config.toml
n_layer = 9
d_model = 224
n_head = 4
n_kv_head = 4
head_dim = 64
d_mlp = 896
vocab_size = 2071
activation = "tanh_gelu"
norm = "layernorm"
norm_place = "pre"
norm_eps = 1e-06
positions = "learned"
qk_norm = false
attn_scale = 0.125
bias = "all"
tie_embeddings = true
parallel_block = false
init = "normal"
init_std_qkv = 0.0421
init_std_o = 0.0523
init_std_up = 0.0603
init_std_down = 0.0603
optimizer = "muon_variant"
lr = 0.00748
beta1 = 0.95
weight_decay = 0.0
lr_head = 0.00813
grad_clip = 0.5
warmup_steps = 200
schedule = "wsd"
decay_fraction = 1.0
decay_shape = "linear"
final_lr_fraction = 0.0
batch_tokens = 65536
seq_len = 256
doc_mask = true
train_tokens = 269600000
steps = 4114
dataset = "wikipedia_en"
Each number is 500 + 25 x the weight over its row's rms, rounded and kept within 0 to 999. Layers, rows and columns count from 0. Numbers have three digits each. The size before them is the row's rms in percent of the matrix's.

# q: layer 6 attention query, 256x224, rms 0.0419, rows 120-127, columns 112-223
# k: layer 6 attention key, 256x224, rms 0.0421, rows 120-127, columns 112-223
# v: layer 6 attention value, 256x224, rms 0.042, rows 64-115, columns 112-223
# o: layer 6 attention output (transposed), 256x224, rms 0.0523, rows 64-115, columns 112-223
q120 114:478513466533513477481454497461528432528500509507501512481491550468493575492487421485504548482504481505500478533516496449510533519490474496498486500491521532506532500501503493499487517525494506468519534510474473500529472525524516489479509494524476511475474490493502493501519477569488519501462535493472471508486539472502533484533531513510
k120 113:474542485505500502525511499479488505535469504464450490474519518453498548491533483480520507490513455522523486484488482496497485513534506486505504528463463527514490501494514493500505495534493497520482464449502498496512503521519520495476453500553492441531465477535488509471478513508483460499505497527505477487475547518574555506529492479528
q121 126:493487475511533482455490506446524487484488502536477502465517497458544500510535515521484455494531533511505509486513498470491470493484490488543529523513526493505508518478467492516549509500490496513491541469546533472461476490538505508504531552508514480500526451509503481532471527527503469534484481497487475454512514505497524522479458482494
k121 123:510500495495490524477513494491475521536497493493495495506516486512521533530523509504464534511510511506487531460515497480542538507490440513535521510500417489506528515466525475495514545500506470539537526499493465530505480492523489502518523474518499520490571462534504452530489477466466493512479458487511493525512491495497484492463478532502
q122 123:464536518470513459497477489490512467525524495469515500522494458486511520473490523511515487512484510512481481559486468490497499490505494497469492527511531540468489521508505484484541491486524540480504442492488480546485561513508536524496502499495522458527486535476528481497478481504517514486476512479516492489473438471533540537472523516518
k122 118:506509476472521485496561508513507488518522520452534507487495509463526514472475501525509508483505514539481527538536475493517490459518530478451475495496485441446483510533514486521480467511476518484513479491485479531455529517504501499497494523455556456513439528510499467523451532501556491518485488520481475490504514496516499520490475500489
q123 119:454541492448496502513470480477481504506506533460494472519503476517506506508498467493479512529518496489495480532508505451497502472475503506497497475529492479492488518487510473491516547480543503489521538489559549481516499444507450538509514489500495495468530548546535508517502495491505502506459459487483566521542485497501466489494515496525
k123 116:514508487490492511495537516493455504502489470451443501505516509519514515466510489489471513514536527518541508543496508474497514501457513525507528527502476525488479514481498517493488507503535509499513536527501523495505502492471472513478496491481468501492526501470444497484433461516489498487516520512467519534512518479501487516502522523455
q124 124:542504513515492490520517517497517511476528441507497539523480524494502469513509489546499505469501516520489499548562501484504459485479483510515526482494504464528485504475475533482508493495513523477510509507494523508562490496499534502504497490482450513485499511471498526489515496510512519508506485463544486492479517521518505479526526506498
k124 123:490538510541455518494510477490503480495527455467495504507517536517508516506537495465489521501516512492437481517515507478519445508486491517482521489478493492509515527469517548481509481483484498485505486486518518544499512498515537513469519509502458517535473552489525540508516490518477500548492480494505536504524486468498489492506555510550
q125 117:509511492542491494474506514517526458489524464516496491467495523511503493519513457540495449491535463532512525531525504480493499516493475439502468489480491498519461540531502491527483518535503524538561529508496485517552464486483497500477475517492456500491504510511515549513479443479509534537473500461496494504515520470500482514489472526478
k125 113:504513508519446425521542486525499484475542426521468494463547507450484499501522471501524460484521474492501473516519498502495510524455499464498507474437504455501456520502489515517509487519476524522538544502494483469502530477508511479542492464515512520516499539516484518513480490483473511516483525456508504458530498426546509504502477505515
q126 127:535486527476487505472499530510491522544516511483501520458467507533535492525518509441521469537496526473495486474500513494502474471521532527549508456495457449498462498520477490517516484508467523511468468507532513534528511532509496501492476470525517476535537495497518463507510469507491529522489488545482530526488498509505511489489466557541
k126 126:488487476502500483470498472550502492511520559502496494498504505502488519566507533484528485494530516513500548492534505488489484479430477486520481481475447517527487515510547527504495512466477448468479500513482489507501472493542488524502497486489494483534517453509507477502510549485546520514439506513472482505487446544486485463494502548493
q127 122:506454475468534500569501502508535504503516474448522518488490530459533479515513476469508464455507489485512496480472493496504512477468518473510516518455529511467518463496517513478486487520548493535541560552515503526475514497461454511506503479529479506505525513506508502493508463551503520500485476509506501504477472486466496482507491548550
k127 122:550537465523498486557502469499539532546533485467533512486496491476508495500500508501501491477436517458476472472497472480465540450476521484491548504451501526486539499498538503477493458538551510530529509509474475463513536483447511510481514505491487480495496485536532493470490510529471475551489504497545538502500482512541518468500509542473
v64 132:485521510484535544473519501486532428525501466516508494526494469504517476498479521498517494491547504466469486497511508483493504514535482503489465519506517441477501527527520509485472506534501503457518508535495490482495505474521520499468510487474478484520511500451521468493520484546496520453524431532516521518537521509506481500509475482489
o64 135:507479513537499508469494512470504470484506561495507504499455498501490535539530507532511473525513502513514485496469487529496549542494459535512506503544468536521503507485474473517461524529466498483519518449536460441496500471527490495501498456505549487483507484449504494524467513505520512553480508483488474539520476474468447482500543508495
v65 141:499494455496510453495517532510517520512534462467523472463460536493551486505460470483479507472519525478536472475505533550477508497499475554476516496514525494490477512538509498475532511475490476544504505520504461540484484527494528519491520445512553517555461525538517525468487480510507523483519487542490553552494493472488492510459505462524
o65 139:508498467495511488540536499520514503486489509482506507495502494511535516516501517463538498463505426493496538499526486498500512512499520517471540485481494489502517517487580516477524506444504514529458472514522530499488504481515494460482490472479501505489475470476505444506534490495481486531508467545541496479507513484474499539509528515496
v66 140:508486458533492537498478503489514511465522510504451523525527443479489537542477498497532497475505484468505453517486540504488488466495571502486488501484495521471528525495521504466509459456491467488518454520497483485518491519538558480560519490525518477461489494501465507522452533508500494513551507519490521530494476459523479512472539484506
o66 139:499471497494476471467514477501506513500501523483491465504549519464485520492476516482525476507501494530500493487522479534490490503512498546517499458471449501495455502505464471499539510485454489546495511481470571503505510466496492502492504460503464524489507507530516510543489506505467500487466515518499568476497496488498489495532488511519
v67 136:515487479526517485495568476484466464453465501505525489545519527507524465516469501499472497474547490453533436478475508473493499504544507491517535506466483536499544539507499524509478494485485501513513498488526509475484486506483427510558508478568467474527468540510472458468496536515470490499506503451456501528477531485510503485485495513509
o67 140:506517483489455465472505538475513521564527505529497535478538511506495521502449518527443483491511537550532511470485476511505508496495499468507468482501486511466481505509468509515506500472518510546504497526432490510483502488489515496476516463447523552527497498527495478530504480473526536527504457498524482506529501498457503489514536520516
v68 128:527459573528487526505506521481492502495511495466462497486513526480561495487500535463511510514538530496511500480518527494554479459508528460495454491458507478481512523538479497500518557533435511476479471504481490508529518477519511450504524497533536510511502490460520489490474475502484472490538519498482486508450504478461509470499503582494
o68 128:516453487489515518504496462499484504510527502513497483521505481497506475484481486508534521502496506461481524505507477485544499500481479488488463491517518468509487531492487523474526500465450484491494524512526491500498477461486516520503492489497473502511486483469467501462477506534537494502516466534497459527500518448500480424534491515555
v69 133:512516468486485562511521460549534514456495474502486514475535490506521525485515505542492534485483464492521552467494482496532541520501496479484520487472529512483470550479506513511480478534500482480500503459453498487517510522560525502501507472519492498512508513473511511487494510536490526495477440516448468536478505494488492502536435479533
o69 137:486439511524501503523504497508471497497498519497476538562503550502549464516509462525529521554530490493479498537506493474500534504499478512507467484506578513504500503524502468485540482517496498480445523444492504502484485486524508509545519473493485481460467492485496536555526503462489522533539478460460512510466498528494529560532545506526
v70 133:515500517478495473455486489466536505476493482511474503495505484565493530493481446532478527495492497476468498521483531505482526502515460494486550509481497502556491491497512467479577503490487516495499450517496491542476536504521525487500528517509466518496517465470535444492489494504501516483510488457496476530467515452487514520486528559535
o70 139:510492493476514527482509492503481498465478504520511460458521513496504463498457500534508501472543497533484518493510522499537524497516471517521541507492515465396496531509498515503496478448526446497556489542522475525483484527503501467476511503538518544505501520462471514568492443456467477529488476512501545473516480477498517513538502454488
v71 134:469483506507536543497522477471472483477450520494529502480511500521488507492503437467489516482525512500488502556523522465489489511489518514468509532468506512478472501531496511504461497471500508515476526481533499537514511513510556536439521498498552539513456464500524521538497488518488493545489510478482536495511541479455521502543473538449
o71 136:489485498517455528500498530481481484497537481492497500504445479524548435537536532513485513482479498507470569523483466479475509510496495469512517467499492504526490507469560539472514482501505484503528506475517496504467518555462481473497462481524494517512514509537510527495465485461509533445487477527511502517529484460522461519516542452496
v72 135:493461489486498489465491493490499488473488488464463509475523472505491507499496479463535479522489522513496481542490501523495503529499524532490500519531449514499478546428517513496454528539526523566530443501523488475536484484471522498470515496472494538510516521505528469507531481468540432486466485506489478553498511488537503480486521537535
o72 136:503519518517491465456479521480472543556513511473569476475538521487477523494491494478452492468500507448468486513462499436513435475504505475519488496493487517481508494505531490519489509543519516469499510460483497513498514544558464483485485473505520521519511510497509549506498501462499489513484478521538498492495490517526461504481530493485
v73 137:515544493498505527468433495472492513500469490497526497493514485487498500470489488525541458513512485513430505520479463517526513546580477465475502490508523550513483492492541462481479452491505585503510485450493479521493472481485511508543499505482483496505517513496534506500483544502522487508498546500498563557495468481475492522506520504485
o73 144:525480490491513517477495465515482505470457474487522517542510502549500526514498530513485561452502483519541533492517491501513466449459480487488551498511503479469512503480479498469513465541500462475494520466463534516517452516481486458477495539532476474535464507516501516493508473509490524506463502462518503541515477524487510551427516526518
v74 139:531526498481560524509488500513554482532511486448500439517501553525448531547485503498493482536476478483448460494478545475490478503506508500482504510501537463511496518490498478517515500498521469492513504487540495506539517493486451491545566493504506463485516537542504448535520534475490514496511489508477483492544520474534530518493518489507
o74 140:523484511515495474495458481522483472490476519475497467466507561519469492524501541490488505506527507487506501470530469497508488477522494517507532463510511508496516511509490512528515514458502465485482500508504482464524514452493531489468498492474499494485532482470483528493541454500541484423488545489531519494511482527479481498512479493488
v75 136:533527523524499500510507492521475497536472536480534474518537519478481446528482528534501510511495531497549516474491474463504512536493502492475505531510491508497495538485495512521537500507535548489478451481530546529527490472489511497480515490507474488482473495464559471478494544449490490537472483475499538531486548558518478536516467506485
o75 142:488552513483479491508474457542496490478485540501487526524477452502489482458496507497487576508476518514484457503493486507489481485485514486533511429551511539524518492517501463502496519497470497497465542498508490502501460518499501497477515545440515492533450565479492519543481497493464500520489511520558472517549496492494515488525469487543
v76 137:476540463476547494506505460480511545512475485486467512501468519483485456500481546530532511516472517533485471480498561472522519505495540507534518467506492466514464480511546544524496502509502538491487541488494515535528544474543520494486477511518497486503525531496499489495511455461495509503486509503429476491502496491482529467485518481489
o76 141:501543474497536563505506469473517512499498480516507480510480504501485471491493528487442507539469510475527545517510468485496513511512518515468453500478512529487485507479531514521482471561529480493536525517484499486516504495489509513506536458519483509471483518515487535462490485510545522511490493510513519492505480471488509521507520516489
v77 135:502518495510507500508479483513509544522487498493490479494512501493497496522456499524504489550500468445468535535470447472492514534514507509505468494453511528489538447489546497463509522469520512471509525523509493517513529463499476485456511470543555531485504539500503499475512461489467472488529515488486524527471529503519454494530447489528
o77 135:494511476500503441530489530524514500460508484520498496477446530517508502513493493497486449541507493467484485477541520521491496484507487481513475504513469538504540466532514488509522487472464480502528549515478510501497475563540479462489533474508472480537489498486508497526496476487507490505484540538486467495495489497450516511475466532459
v78 137:449545487489513545480504508489512491508519464493450565538486495512546495503497509504485521504496458494502446496521518482499491481510536473446482451486467493496465463540494492481523533517494519468472504497581507486538448450499450506507512514456517506480518474524512471501475560511546499507540456490492509466496490496508501487544505515487
o78 139:521510504496458494447522509499502525486500521501493497474483527518417522507499465453523486530490513481487493491498522499514497517470484472491497479515494510503485512516472481497531476515496521511479501492488517513475489498479507484537488464535467475464468468524477503470492485489497494501507502467532510546479497497435524507508473509472
v79 135:510472498517463535510492513488518530508504499493521477506519556518502480514511514497531521517464507469520500484511487481520492451536469488520488451529517482460509509474465492495508491497552509522467506485519468494489521476518485531504505458460506494465492470529487520461500493485500495496468519470512495515522511489493452502507524533520
o79 141:540492475502503487480482501515517521519467512507511517519455485552517510509520491483514486515520475454492476504498503503477554493429527458497485551508507491471471476471492510481495466509484504477484515520505482486524511508499466504518506498521523504487525518522525527496490457508546491449471557531536493501495506489546488523504476491473
v80 134:506486492535476492534481465521488426525475500520499464493494456463534485486491532514503480498518553464511470478478524500469546546527494532502494493502478500489504487510561477463506502473501499520484521486476550487498520492520485499479511469523525477453543506519503510503499537492516493503471433454482505479482502521509536473479538462495
o80 139:474516510517502465536533526516533488503491488528498496486523473503468479518480493480475497523488471495536481516491504514499457513491452489518513507545517485517517492459517497475511500498508551489451525522464535513533478496491495459517481516510540541520486442481478505506511498495522476412512498467498507501469520460485518517492481498525
v81 130:524521513509528515442558504502519535518501500506501494528500513492496461510514517489495480513512513507513553510495523481492520482533465519525550490463481504509506428505491509508524475526477484482483440500497477508510517487443499473480496450473518496565520518527453458535517465492459512512508514489553498501526513440508491531547476488486
o81 129:502527498482484533503520449505513510570495494483512465519463515489523531459495527469479481537470518508575512499505485498472509490498516522538518515544503521505506494477511515502458557468496507487531507494505507441486535491504554491531522500516516509508454507422515539541491488489516482488499487486461486465493506466536501501453484466467
v82 134:498494497537529486478518496441463481529525485483492511491508519482515514505505475529521528538476496480477497520533510450513520477466465470431509467567513499502507486522462521485514503517503486541519512515471503505520485509482524508514521452485512478497484527552511550496475508501478513493478482490498516487461496490525501484506495499496
o82 139:535491472449553497490499502502496507454497464516500473525478492479481465511467528466498509514520533508493549501549481512501521479501498541462514529515478472536504526510480494496503557475507485488480464497483514484437532444530460546492512533473479520487507442507504510530493494542488532553514530509550519524471540519492488466440514530487
v83 135:449512519515477493463497508512528526533479424463512535474507483541511513521464470470524511546444525516527509485522498495511524522514513479492500512493501448488506517549490498516442482495471522493484511450510537483500493535485545533512499482469502515488522528487505493496503553505460536504506503464516468471459536494509509493470477505453
o83 141:485505509478514476466507523520507519444507470484500512510462533495526520494476505515478476466482506466469513472491520518537490547504517476507522462543522472468497489484523493469485506523491516517518474512469476527491508473497447492494470491511458477500480504487497527496509508542508525554532505451477522531538575492524489502514514498484
v84 142:510504495512491476494543501462478517501511521478486477524500490526481505438503535507478507490472459451539508455500508510497560448498478502489488542522496485509491524497511468499517537490501503466451505489517493511512541517496494458521484478514479500509457516493491526506529472459537498444471495579538534495501480518516503495549506522471
o84 142:492501548530538511506472517541527546505497512494487496514493487481512449501516491468526516466483528494537527533490498507483507513514504520509520526482497522496500476483519503546467481478486510524448522516495450508507461496546460518524455476515484474530511488492507455535445495503528505516518493476515505513476485475483538497546462476482
v85 134:494482509538513518502529516484487496503498478467533498480499493524504498494444491479498500492500460505484490473492480498519474518519465483512460533464470491525523500503497502517465481552473475507506522472514480514480507487496524546477552535505436444510504443513479509520498452455491478502489442548505476502513525503484463500514493490477
o85 142:528585524531434486469509443502497513500509460515494518508484542506483506523539463530535543446502475480468544527510538502441473501523538499507470512518482461497503460549457503476513483537529481494494509483529536470503511508476500471561509456470503513451493516499555484482523500505531483510527496497465480503505492505511547528491482498454
v86 134:488506510499527477484488491508466478484504458516521522492545501441464490521448493486468498491464524494491472489504513484466440517506473514492537508496532505485521494532456519470534552503486518492482516473482467562485522494492510448540518507545509484522502490478522498538537490490533476484519506518539474515522477526505473514466518480444
o86 138:523509516477507469484497497511485533487544551499466488483524483520487518543499514514496512522518525485474506489507507510497500457470545507511493500496488460498494536535535515493519521424525489533487479489505473504507506513484474502532448486440513528489513504490495479520527473549509472507525482451495450547486474491491488526539500488526
v87 140:471456407517472478471516498489482505489458481469519504489516512477521511514502512518524458470498529514519479495459499529545494490548511490497451503499514486543463510527502491470546507475498529504500534480465510502515500496458497475507503495490464478500514503497515509478525508497511494508540509509454527524513552542475488527481472505504
o87 147:490534495480506542472504533478471489511524480522508545499453498533498512511523519535503496466526490471519470542553480479479487489478514527472522533475467507471510511535514492488461535499484501465539500550490487478517449533507486475493472542507535498524513520510474474505545512481505568518518491452502498491461510432483490465481524478514
v88 132:524538554432445463557488510518528510555523484485488502432501489499500523492490455536503462514535493504491489519503511487472466462505521475524503524490491513501469505515515507485490485480503514514475492524501509502508463520471471497515498492473494490456529478483500478530498480453528532532509512503488496507505509468500503455518513489499
o88 134:514509448488535483462554487484512467504539499493491513531506470498513487480488518492480477504505536509560471460481520512501521489503491478515485517507539551460525518501519531485479518525458495504502485464500495475562507503492514538516497462522513508513482534528473533470494495474511506506507481499470497511484498489536497514472469495491
v89 130:466484509556495504498473488478543494531489504514473502492479512534488462490456486471497483484504539500490462512517480527503526537542539509523520542476528474463520466514470508547504498506498491448470504484513523489501472551515505532469516546462528510524519496535494502462504482516511495512450496495499517504453487453504511534488531523496
o89 134:475500507508501538489491514504491505509481471452516498495520536481516533467479511522510508516446448496484508504446517530472463476512480532567525477496485529502539537517521497493470485556497533497492482509486500499454525505454504516527528524491511504470469510466491495488473514494498487529487522529449558523527503456471480470484461492537
v90 132:465492519512534518473472519530492503495474469471506515525550520498505538522493516524439465466511491528523496506515503502510540511525496509526459485499511485552503522456558506503439481447535506517501518521484531492492517488491491480523555492500505482469471470475516477498488511533538495512484537497516471508516517478508539482482473490448
o90 135:489506500500483476530492544492527522471479520504501495504502495499476497467500497515481533497528448484497521493484465487472497473533455457467495519501477510483463503532469539497525471554495505489557508504490478505494454462450519509512476532460537469514532510486518506535493556515550485499494511512484508564531488486512506464487536491490
v91 135:512482506529513482511477495483523534503525505490488468456530465469510472502541529540484516559479463493494477544506500510463509450489505482510485499505514501521457494510511499537510531455500488527453530491501524477550516507491535536459523519517482501524498546514524466497541468497504469519558504508509481476548514509523467510506469510477
o91 137:502521488480480524444482487543534509528513507475510513536522502515502517514469526500467517466518489474501543515521485470539540481481515526525481507531561503508492492499482489491530498534469495492486431528507487532530484509536516494510478496493457482492472513513498532465466513476501473527436496507485438536532533547429495475457520500483
v92 131:529468501480531500488531554498498474504570426505505483533513511520501465482522512498497503528474502509521490552501501540493475449442529488459533497482512529490502478527494491544460504473506459482547472511480553539483493509568480492492527503552488529494564490523505472491489512498513508517473501517489506485506518493572455519502515483504
o92 136:518520511510486476503484469507520490490476497527473530511528438501531502474530508524477509542520492470465522503501472493442527529513483536505476528505509464456475484506500460510495513495473495475458512478525492543478498492512514487535530473451507472534493515506472530458527490502466498546503490525489539473498477480463449490487488543495
v93 136:498481490488486522467498483478544509509495526518526517491477505495467512490510516544506485516485503467520497436477512502522491496495492462527480529492526494454521499446476491492505499487518477520501503502508521510527446509506507532478479461510496501465514488491548490524460462531488488510480463501522485511482482491491452455521489500500
o93 140:476503508534489501485520508494496484521487508501504463531523486485500476539475435485497519491496534522535466538523469498508519514510518506492475514559511525465520506500500506504525473472581533525539478490523514441535527483488485512493540510534488503519463513450493484522523464549500445506505505489526533552483519510501480514473508505491
v94 137:536474521489541478552493493481449503515515503492478529515475506471493452511468459525492496493516491475520485523495490547529508541490506482534496494519497513492511537535504498464496494527495499528477472452492507511537503488534552490494505526531472512477513506443454466520462510506479516522512528474506474425517483533497498477548513473477
o94 138:500558506487492485507475456478529506536520510512510451514494500474480524539506511527500488509489512483502480511470473499466492550511539488515517471495510505521448489466489496481503474493524490478534535503500487503501473523485483460513503519504452477505556497491493469520529481484509534522536504533524513519535488467505478562473540493485
v95 133:456512490491453502518508489497529457483471496512486516498477527482481539513485482536492495490528548499493535477511508536498528489446488477517521476491566557498522519480498527543509519482474490535496501482504499500520489505474484489539496518493480503550520458505537530490494470488529538512576516533524402538483518515492506482556489489473
o95 134:565500468558496459492529524515474531543483516483482511459513521505504487491512459536544533482503499480508531475527497518503515466522484491526538515489542517497488491490534495547492525507530525476503539486530500504516518525489501493447513527491498534501481511467490503502491527516509550524516508484493516526497503495487479473517449460499
v96 136:493480516526509497461540539495515472472504545459494465452499517549545464518516488551515522513500506529520507516537489516473470493502523460540536479445470504477539476489484479512494473501477506485467542535524519478514469467496500445510475477512473565477542506486481472533506504497547448525516533512477499527466490513518532511497506489498
o96 142:499498489492494482511490503491474521537494490517508474490513500454513552498506522486493487488477514511513527508550504471499467507494496467510512509499521532510436547498520523499487470475544485476496519480470465527472502493492507498508530497505516484537447523471518502491489499532476535509456470519525508501468526525513496500479521515447
v97 138:495497499513470450525530525523455528540470500462490530543512438503461526521492522513538526475502541474486483552478475479518523512503506506486490475465489517513485466493511492508494541516437475504430532520514482517466480507460489509514514451537498529528530474469487483494493517508491482526490461522511496500519470462524487494475463511480
o97 141:540492542491507530477502505501468512529500523468490516500471509464534508454507480505423535512514498499470499473517483533546505454500501493468498523484468463516527494486542532504535515510500544529519506462495470458524495498482485466517501482512463514525528524471513478501475498519489504499513464504496518499497509529451490503488529493506
v98 142:584512507495481499503521553539510481482514484482505488551536496494521502486517509515501517496475490511493483513437489533528499535556514476500523508497487473537534485541508495484500475489510480533484524461455530461485496532518499494460447550523520499537503487479503505475488497510557497505544458459487499512516488502484471504514497517495
o98 144:460520510524475484522459479553484523504444558499516497450496519527504515507460486513502502519504470490526479489500522449459494539488464478482504528532503499476462471511507494500464473479509492463520511543568449525512496495504492504512459521506479500500500477534509472496479504514501483530464506508482490470508455524463528545499566495526
v99 130:500528486495517574543448536469512484497531515532506518508481504478518505474475495496551504440476492461486545514484515463497540497503448507498509428503463498511525498497510485499483505520493504524470516520497496483489510465485514499526497486473553474479502496471503492485555445467509533549541523482489518515472540540520507496505523516467
o99 133:495525514558476478493527573528492486466526535479510518504502542535484506453532518486509489533466515511490497461495446482488516519489547484487495489494492485478540513517487452503450508521517475523501536524463483513563502495482478465522500511542465517470545499472502490506492487522483526453509515493490458505553480503532484514519513495486
v100 131:497518498495471487492520465522480499492474517463530518480486492538495436501509517463502526518467463462527530513480485512526495514564516497497514474483506479521498520506472485493556478477480498519505489539550505459478514478509525482459520511562504492516563492504511507534458502497532473507506499521475493470496505510531474496493553467522
o100 135:507549525480481523505481465526517531452526522508497445480481523484512493539447494462515506501526469509529474506490493519482492474462499494487535495517495444531496522543525471520461478490511501485509535484473480457499456484471502465519495487494501474504485480477497574486565493485480508514496443496526516511472551474510542509491503498464
v101 141:506501493556517480479558520509504529497468555547521495510505517524517519516461478476494539488467496516485512522495516490481512498516521537520473466458513457558454500510542516510479498524506477491501500507460512544517454512479446518464515486490512497512473498498510531478456502491488527463502522529495500518503510503548486484487504478457
o101 140:508505513453514477518480527498490511480449447513534525455517535480532509554532491503499470487493544468536505491482437500511498503511529494484498514511496500483536492480479474514528514539531501524514462501492512490476498510486552491535473535506512500516544534478494441499479461487525474507517475523496536496472519511495484499506476513545
v102 139:460525540477507478506451540513473496499479486519487524506465493498478482544497481489464476485485509517489510514474478487517476483524525482539521534515522518523535471497467542487523497513462484462523498528472512514485515476469505506443534453485509523519510511512455521527481535494586531504452494483500523508471501483494490504516525494533
o102 142:496522525512541478505525512475507500514471479517551495485501471471507504517532502463478477479561468484488492476483532510459490459505482458479481497500497446512494525487531467473468463481463495530502496466501501508467516531478493525498484528526473491517496540501509497556520480456525531486518495489461509474518496544498482480509493525497
v103 133:533528487499468452509502532538481498526520434449531503519448496476474468514494479508448511465528437498524514514519516458478496516523511485500495512482498500505498509496510504492509511525524488477532525468472468504534477501445500487466550473488485491506462496502514504511545521500489466510512473509497468523465537520461490461488551514534
o103 137:465531447522490465475496502502507498506478488523509548502513511493471465466489503529485495475511479515529483493482482509526495445513509455517527484500478489495497497526500509474501509439460502550507521487514501523511501506537554505523517482494480552471517503488500486481483476530503527497481512492515506491514545474527490537459506482480
v104 132:500530489502521450456546489541526534505491465516479526515530556514513463516484504486499539491524465521499522507522504494459484562516453472502452500521466501502476508509523509486493538492517510510504478454499514478503474529487507535513469530507486508485539472503475476545491482507505510493475517517522510481442482472499495480514532510461
o104 132:486499512540532532448444514547477499497497545500517525470486524519506469449512510484514505543460484486523540465508520478532499486509490498490538506480515505497498523468505495458534467486518502477528474505508498505496544493489499480519535495429516458511483521469506505493532495480511502516484517491474531565522524479552507465497493559515
v105 134:480500510477466487527486516473455480490466521508493522524521510501528519497460490507512538490518497500489537498493512523507484521549560458506463478516491476529545533511463532480526473498479488508472504518537490512498559514525501519508499513517537490491511514517532466512466498490486482510479527512511525511517480498517495473509449491521
o105 137:536480464512457530520505507534535520491465490457495508495514528444460484541549515497513520522519504491465492489515483511462457503499476533479499455511518486458517509471506489507457479503499484489517479507492524516492475539460477517488482466503486531509549526511511514513500510519529527509506480525467520486506494520487471442453480493508
v106 139:482491494466480502511502513504471482494563507505537476520490500508538453482527513529488506496467527547541493546507456486465500509538486542479499519465468535528506498507508455529529467565460510531496447494473457510454523518496472520524476481482508495499541474496508516488498506473469505525511472482495485518502468521487496502517491487537
o106 142:511475472499442536490521523478476541487508497479496525484536489520468502447569552510480526504514518502495461497497540516477479536478478490514519547479510464504493468494476508474498506452499506509480541523513514533533533488475521513517503527488483482493476481487498544530488470509459520526475446544495468492478512521479525526487471473515
v107 137:482512447468556526508503480507492479533524482526555475474507426468529525513541513514500514529487518454546535484525510551498514507530501483503524506500487503523504493503475526533461485522474542511490509514559475540517498471485491466476524505516505488497479490516485474472452470485510495505458526500486462503471505501491489523482495494488
o107 143:535474465535486516454523501463512528488518506469560514504528495497556527541480528471488494468483492524478499488521510487475456459506488537477493492541528476483520568493483520484496490530504492539531489469490501480540488489509449487489513517461480497516517491520509516493535495482509461523519510487485465459494458481461490503515494486537
v108 130:542523443508529469489514523491480463510515482496507543506454501521479479445508478474479498516534504508483511528497511480522557501485501506541516527457514512477494542486506516497474495483443502499488482543484532485498501482517517509543449551478546475475500498460506507508536523510505466521467504518506506531483483490535493528486475546504
o108 134:468517498493478456546510502515459473494473468515483498512523526475475483463550510494517503493521480510496454510503515535510518523504492499525464458481467526516475471496510495472481476514491507479542492496465470504505493500526508489532502486507455513527490468513518501492509511551519477515493503481519535488478488489448506513503499468514
v109 136:529502468481480520462483481480482498489535512492491486522497529494489514535473497465553511485482466485571525499500522518509521513488498532516497475524473486469472464535515471507477542484508515479525510474515454484492475480484473494496506498558489509496503515515479521551480548507495516507481495513463451493529507478497464524517509563517
o109 137:527511524517496532480515542480467509456486526465510500507495487512566512484534484519490478539498501478479479481510506464520479485519490543475498463519493509525463496476505477535505511466559467562533490532447488508502478554543525521518508483520469520513495502489472507480479511463500480492441517522527509505497526480525560506507516490518
v110 137:489492469487521466492489519489544538498508463504498473516489474489498465463537512513490510491512503509505551513515487479533483535534527500474490499516533528516537491509490515474531518553490469495487440482521477466479498501465506518528517496511500552485485510488491511510493520535477531472478523470464505491485570515505469481450470508484
o110 140:494519587525500499527550490518527503517528535519530470515496477518519514480520490538462483514507505525515460488509454499478496493463455468457462512488520469492508497508510538530463505487502489466495497494504478499526509518487526501494512504481509531450477509486504524476528488484494447541468483488524526521528500457538482503428467511524
v111 138:528490496490474540503531500537556475489479503473496500508530483500452434478494511524502507538528483516460518495486486514537516462501488494458521482510498540499503484465532480444490528547454490494505538502454498500499485515460509462515496533499484541482485536508528532498498481477522493490463488464517484478525524511523475498482541514495
o111 138:527503496472508487483489510506464515529472529490517516531490513519516540520461508483484538491487544501565464514502535507474505534465465512438508514497492494526543509493494513532510463504513493515527475478489533526538533508516512535515485495531533499499473514510469473475473478520486529463479491517489515510477486465470522487483494508465
v112 130:484561530510501465471515519467489481510480476510480491517480528474544518452473437461492523504520488474505484488473496483544473483467472481480477469540512523482518495468479495531487513489555485538517491549503474546499495519469482509534451479498495504496507512446504553475551540479515442550484475482472473476494471543510492520506491497526
o112 133:511502470491470494498488514443511517480530510516478525529474500519507525513514502503496492524501497470453443476482498517504517496507510500520453552482489544485507507511526524494478525426510531466524541472450559530465453486505467497505503457480486506557515532498504491525495531487487478483466531460464530537535473518511494504514491508483
v113 140:506520493505518490506469472488499468534536502493518516479529499468520516504482487513491595538497544492526474486509472491548454499508512508490486532517512517449482475484498523476469492499500498475456500497502541460481486475507480489515504504527546487526494509480486493472482523512499503502523499484488460495489476469512520491509553495489
o113 145:495502490486452499490485469477532519445483479553518464522530523479517525505474496452488504498516521515536494535509524517486520477525487477500460504508494486516491473497512516536491545527519526502521483484486487558426506488493523500467488465480508509498520482468487483521496461493487526489482504496487504525518523500517467483503468480515
v114 130:498505507501479519466507455472466469492530520499486461499529475523470527519490512509475518479476545521464517473488527507508477484489520449488516462503487526545536514508521462516486477537518505465512480527461487540475481511498533486519535504484555468483499509529488473461500500509491493520535575476429525548496534528537422493522548486512
o114 134:500540499486524484460514507498489505486509496529475558477500497515499487517504489524444535497502500506544480502489500497550502451501487538490513473519496476461500481481482452539524513445487468485514545476486524499508470482495492517507495503508469488479484516504488495530515496521499510464515492508511460468530493501503450493480464481511
v115 134:471523555525485479500509536492458501470513544463492511476528484482512496520484475509528478497528490478485482462470492491532530509492501508478525513498493492510494453481512472499508498524501471520495506512514495490454483546499511523527442538459532489465521508481514500509520521511501470495473517481471487508555532461505491497446494520507
o115 141:477502475466482497472490471545486496496475499526460475494505476509497475487514518457449513483468485493521565519513522527463459500532516492498486494526462529491512483488541488479543501478497525463577514494516462485505526509535493506472468483536522536518489474456530532483529480488492470518510535495518502504477545494485507451506531482538